python train.py --num_key_value_heads=10 --hidden_act="tanh_gelu" --attn_scale=0.125 --init_std_o=0.00482 --init_std_up=0.0246 --init_mimetic=0.7 --lr_head=0.00552 --max_grad_norm=1.0 --warmup_steps=297 --decay_shape="linear" --batch_tokens=65536 --dataset="wikipedia_en"
Each number is 500 + 40 x the weight over the matrix's rms, rounded and kept within 0 to 999. Layers, rows and columns count from 0. Numbers have three digits each.

# down: layer 8 MLP down (transposed), 2560x640, rms 0.0431, rows 481-500, columns 256-319
# up: layer 8 MLP up, 2560x640, rms 0.0431, rows 482-501, columns 256-319
down481:517378466429509422569594523477399523583572495532517479465481477471546611408518414469552493498480465517544496486577507458520502454508464551467579489533516535452453530546477492405482449515518499
up482:508490431571539508565506477426455429477512470500513446493520552508492555511499496431531472454514469565494521590461508492429504467541521506494546468510598469496491479486509506548543492482532490
down482:510487545443448498517474503505450506534560523454479542517449475592550473528511480540451483500546474489451506470498528508478513503467501538546485521528456503515481523514447492476444443540474493
up483:498556466535503491538537496449447500490457466491522492565531449499485419494571457459482507519527472543518533538516471492485516435558458481487464483566596514489433484583502594546495541454507562
down483:475431516536504498561471467446453448477444460578513433562507454501524529512482522505487412464514507526505494598429487561449512499426512529548526487505488409505474476581500515501477456484446539
up484:557513471570460555496500551504479543553560425445473527504498453517515504479450510536517478457499527521450491525557465462504500438571463501535515517498532514423507560459564555530508512464584516
down484:558480427469408531478507544454490487467538476554518492545525493579521543505480512529536444527550590473496480509531395534432509474507577553517528403499530528514452568463531332453531467462453490
up485:525496501538537497533486435500509517617541482486414502607509520433553519544493471457484581494480489572485472491449535479457553495559509517534568484496478542483478560602490595537513475472530518
down485:577466480482534478528543542483544417483478504571554465472424464501513515437482478456558492530519488486555605496493459487472480534447580439472519526509525529487438462447492466504482472446557493
up486:599501398507499566488454569491529430485483557496492523482536495438462506502500507464436512520505526515507464492597521561462474434489512478466512493550469495498415474503472483498492540591481520
down486:525473518547476413491500526497476558549537484504479500565517519496501504513478522525468541519516490491524469475486473534450480462490512493524472519474514479552492482556461636499500453543515499
up487:483495438546491448505467506572440453445486507501478457557499451519527564574537525446504500522486562493521506449471466566567436482542500422531577393461548494391499421479525495530486472573535558
down487:484486458556557468497449548437459501413519492494473531422496448526537467455455454465422590547574435475512483531494508542429522501452548446532496485520457503511493479471517515450515518528439462
up488:505494538494517525527548478504534493571504500476551558552541517505497475488499495447489381457470519509481462542501577512519477455568441516431565494513448556564492566444483527533480533552515510
down488:511518535547483565439473490508464516512479486502484547494485484457566509484496477497494544477558501483475447497425497528513497448487512495483531453513464465615547477548555546451491471499471522
up489:584518504529477510545508564536508540503513498500438534537505494441577495537482504460441470495517534515491479480489466514566487529480458456499565430555470482508504520555439563471558475534494512
down489:477496494485489563507464480477486414396449480614498509522470507516587545566460416426533538536545506482511453516544446461487519493520484557514505475541524492555487507490538532493471508556485545
up490:574499449516481521482515452536537493509563526392508462497451471523534467530525496481426505523509478479496503514542441469524516446544534501517500510506550509445486448494474497500487603474528531
down490:485571496526484561591487482488582556552556508563497468578524484466477522483581422490512434496565442494512463457474428507495492475491511414531576466613488514532453523432601540490486504479536509
up491:502531428510462508468503500419524496490422529453530441517477533519469437541575560481476482431535543505535546428477483542528519526486508453518459536553552450475528493488496480481503481455566528
down491:472536412398461469554466488523512486455506542487492488493481464499473522539468440503530477542556478419462503491493528508529527444362507514490479445486505484600424463451502363477531474471572533
up492:585475532506524463510489513484463487476491500447516468441432497571502520515459591493562492488482490530474476476471455552453480503537544488514496525535464434446499515503496513453509482439431457
down492:519489491436502500521529490549504505510517533429485573577553544433443538467505491512507541465553494471567566474514530452522525467477501528505449439492498530512426437485529489541535467555560511
up493:429513482580550483524499552457547472461481516461507536550513551487537525495469477506502549534479545496523510481547519519454499458500540503499496504523475485524453519456494490501567505422493542
down493:557540519527414446506531456559558542511595455471516467492468500457514424541559560510441448503533458508441533479550464531523477569452473502522472517499552532471490499537551481501502500552533506
up494:488590451523500508538383530527565490539523507445540435513533515487549468516425522488538448530391571527532521509528639518515444491537551517511492489505510548475459471583510524448490491467458578
down494:470502514517416526519573529483491430438530546531535514518475540476539438541578437440555473490511507536513468476502514505478519490418411544538452483445516506452466566462421553526509463510540489
up495:552528474543508464556506464509400491563548469471516468534526488532485463467503493530584502510479545471574561411518537551463490540552525477566490449591531443519415483494460461528473460548446478
down495:494493544395498453520437444460514501492558534474509527434483575507598508486476491506485452543498497523486544483524507543550476493557528519468538464561515553543535511569476260471533490398475510
up496:510501462578512479493495506499490490533452415483494524557524436488429473409549454569477577459501555555538504466492447465521528512552420470512485523492567439495438511510551492500621536484469461
down496:557453476510492416499467497375471427510433463472510452520516503505489506551540452499517433481480469430504487445516489472437431463450583514504590533452494582527527482498496526451392515442514536
up497:522493481490538496505463421537576590494511513520495417467498483538509543537467492511564449457472505492498527508502496497512451556546531428479374481478445532489483478486555476603531470526492513
down497:464540512502449489527544479512561458466433570551553545484518500512521523462515495475593502527532434449535475586457576508528506452495521515468482442418507486506524521466468491536463529592428558
up498:445533488498535632514482398484551504473518469451495505494537484549465503540437524482512501532507525509483529546497518468431488583506576508518469561499543561480496542523423574485540489433454472
down498:498472523484457502504539467487488510512542530524413533500533463461513465530546482520426528605484527552493509464543562508507551492525432520500536455447582454485470501443530458449457520543516520
up499:455587459533497540527543539504446561455447553477485418504573472525440398503562531432476512512544504499494529506478535445501505497526467422472477478463556478481483533516509459565465403472479486
down499:556441516473497454518481579523500476495517532497467551473476475468483553472495550527576469556538469518462511475500418554484466558552514504483458487562529480498485436457510553525529527494521455
up500:577562462545532476519511521564487562477546466567560523440504470483568374483444479495554526539540494575539500502539539572532499535545520405526553439527511503460511420466537478504484515454529539
down500:510467566463473462487547561411485565448467422498507528479573510535544527482528539466523517536472455466521432462470493471454478466515476480493445425515485485543474462438507486512469528520510446
up501:458498462481505547466534525528479476448527494501385531528456527549455553486549462539552515459455494538519537552575511511440537528531488491572482522492521482471515538499506484481488523516458477